config = dict(
    activation='tanh_gelu',
    qk_norm=False,
    tie_embeddings=True,
    init_std_qkv=0.0176,
    init_std_up=0.0176,
    init_std_down=0.00358,
    lr_mult_o=4.0,
    dataset='wikipedia_en',
)
Each number is 128 + 24 x the weight over its row's rms, rounded and kept within 0 to 255. Layers, rows and columns count from 0. The size above them is the row's rms in percent of the matrix's.

# layer 9 attention query, 256x256, rms 0.0541, rows 157-167, columns 0-127
size [104 117 112  99 106 109 109 102 103 112 103]
[[151 132 118 136 146 153 157 149 129  87 128 126 115 112 144 180 136 113 100 126  94 162  98 116 137 122 127 127 134 112 165  86 154 113 124 121 115 137 129 111  93 126 145 128 141 126 168 108 117 117  55 129 116 144 109 167 107  96 133 129 147 128 119 124 148 111  68 120 141 132 114 137  88 120 122 134 147 145 172 116 154 101 138  97  82  91 154 127 122  94 113 143 114 112 120 151 168 110 125 110 118 138 105 169 103 109 158 128 115 104 141  75 129 128 149 106 100 139 147 151 118 162 117 126 125 132 124 172]
 [131 102 131 159 116 138 153 101 141 129 124 107 124  88 133 127 127 141 139 114 148 185 143  92 120  96 171 114 104 155 128 118 145  70 138 170 189 107 129 134 104 144 112 170 132 147 140 129 146  49 123 107 101 153 128 132 128 100 154 109  90 126 152 160  96  92 153  71 161  97 138 153 126 141 103 138 167 174 104 137 113  96 131 158 133 143 128 156 118 168 117 127 128 155 106 106 127  95 121 100 153 118 131 138 114 162 122 137 102 185 130 122 136 142 125 134 133 133 117 152 122  73 118 129 119  83  99 147]
 [103 118 111 134 108 132 146 108 148 133 115 148 133  90  99 135 100 153 183 186 116 170 124  89 164 128 138 106 108 124 142 129 135 148 157 136  76  96 116 123 111 109 149 138 131 137 100  82 117 159 135 121 140 151 126 146 141 158 153 152 142 133 122 141 113 138 121  98 145 148 188 148 116 140 150 142 129 105 145 108  97 105  85 124 137 178 125 134 131 180 134 149 144 155  95 118 130 146  78  68 103 106 172 112 134 134 146 163 125 108 138 141 119 128  66  77 132 171 112 134  93 157 120 158 144  93 112 148]
 [115 110 138 108  57 126 124 115 143  95 113 143 162  76 146 143 103 134 121 137 121  82 129 121 107  93 115 107 136  90  67 190  98 147 124 123 118 146 167 158  69 113 141 134 125 149 109 126 131 124 149 122 155 140 113 148 139 147 157 136 118 103  96 154 109 118 126 156 149 125 127 147 156 134 150 111 131 110 112 124 148 146 124 133 149 125 118 114 139 110 106 120 130 164 131 143 124 133 137 134 159 116 121 159 129 149 125  91  94 104  74 191 116 103  89 183  94  82 126 131 107 130 119 153 128 137 133 133]
 [128 128 152 134 140 104 126 110 114 136  88 111 105 117 173 137 123 109 106 140 153 150 153 106 126 151 149 162  83 151 102 150 143 108 165  98 163 148 125  95 105 111 113 117 110 103 155 112 178 102 170 118  53 157 166 107 118 113 131 129  99  94 111  81 124 194 140 131 105 140 129  93 175 102 118 121 139 151 155 106 121 139  76 156 111 142 144 156  83 137 144 111 111  94 126 135 151 144 111 145 116 144  71 121 124 103 117 151 128  97 132 146 123  98 138 151 162 105 153 151 122 112 145 112 131 121 169 160]
 [137 119 122 177  89  81 157 143 129 128 142  94 182 116 110 117 129 123 140 137 106 146 121 161 141 124 105  93 145 106 121 114 126 115 126  64  91 144 129 149 138 148 128  89 134 116 152 128 165 119 115 133 131  67 113 136 148 152 140 101 111 163 154 125 123 171 147 140 119 150  91 136 165 100 115 119 101  98  96 106 124 163  97 153 126 122 149 164 111 154  94 132 106 136  93 120 171 110 118  65  89 162 100 112 119 138  82 105 133 115 162  94 155 175 119 184 104 124 114 137 145 110 151 127 111  91 127 150]
 [ 87 127 119 124  83 108 114 126 144 130 106 126 114 195 105 150 131 129 154 113 181 126 126 143 142  98 124 117 108 170 108  91 112 173 123 143 122 137 149 150 126 114 136 132  85 133 106  81  96 127 125 140  95 182 136 132  74 134 145 139 126 113 123 113 134 121 116 142 110 146 155 152 138  84 180 102 138 155  97 143 108 118 105 107 144 125 124 107 113 136  88 123 119 137 105 109 156  95 128 177 112 154  72 160 117 110 124 116 114 127 132 120 162 140  76 139 114 149 101 156 122 146 121 143 139 159 112 129]
 [126 144 112 154 147 102 125 113 150 140 147 124 154 151 119 110 124  74 115 101 102 140 114 110 102 160 159  81 165 197 180 105 134 117 115 100 140 156 171  96 120 114 126 139 121 135 124  66 109 101 180 119 114 163 135 150 122 104 171 141 166 122 154  98 128 174 102 169 153 160 156 104 165 106 133  97 143 142 154 138 126 143 133 145 149 140 131 103 161  91 101 137 130  91 135 186  72 122 122 132 127 153 143 130 136 134 134  92 193 105 161 119 106 142 133 138 144 118 123  83 101 188 132 104 141 103 141 146]
 [141 115 111 126 164 146 150 163 111 132 168 125 120 116 142 121 114  95  89  98 102 135 115 134 133 175 124  64  94 128 118 149 151 112 161 138 114 172 153 167 120 138 108 157 156 138 108 105 119  55 174 163 125 104 101 140  91 121 132 121 151 162 149 107 111 134 114 154  70  90 112 141 133  91 162 117 122 140 157 131 133 119 109 108 135 150  93 112 135 118 156  98 130 112 155 104  99 171 117 121 135 123 172 155 143 142 161 123 139 154 170 132 118 126 127  93 105 105 144 136 135 132 142 122 132 142 206 173]
 [129 168 147 135 129 104 109 140 103 125 151  95 142 120  87 130 107  97 147  90 106 117 145 101 132 163 144 163 115 153 160  92  90  88 132 165 115 166 104 175 139 115 141 138  90 116 166 132 117 142 104  90 172 123 119 137 113 169 106 114 142 171 179 107 117 129 131 126 164 135 159  86  96 168 133 130 105 121 122 138 129 143 138 121  99 140 109 121 139 112 152  67  77 118 129 157 163 132 137 140 128 158 129 111 170 128  84 120 110 125 159 126 127 126 155 135 119 104 171 131 130 100 101 160  93 123  99 133]
 [117 139 128 133 126 164 133 125 129 145 145 150 152 132  93  97 149 106  90  91  75 115 124 129  99 141 150  77 147 104 118 122 133 133 185 144 106 127 149 134 145 113 159  94 137 161 128 186 123 113 128 117 173 132 133 107 147 114 105 141 117  95 161 149  88 115 102 158 117 105 122 120 125  78 149  80 187 110 135 169 172 134 148 127 151 134  90 147 166 140 109 160 119  99 145 131 163 161 134 137 117  86 167 113 101  79 124 129 100 142 110 145  98 149 117 132 124  93 125  84 128 157  99 124 122 159 121 117]]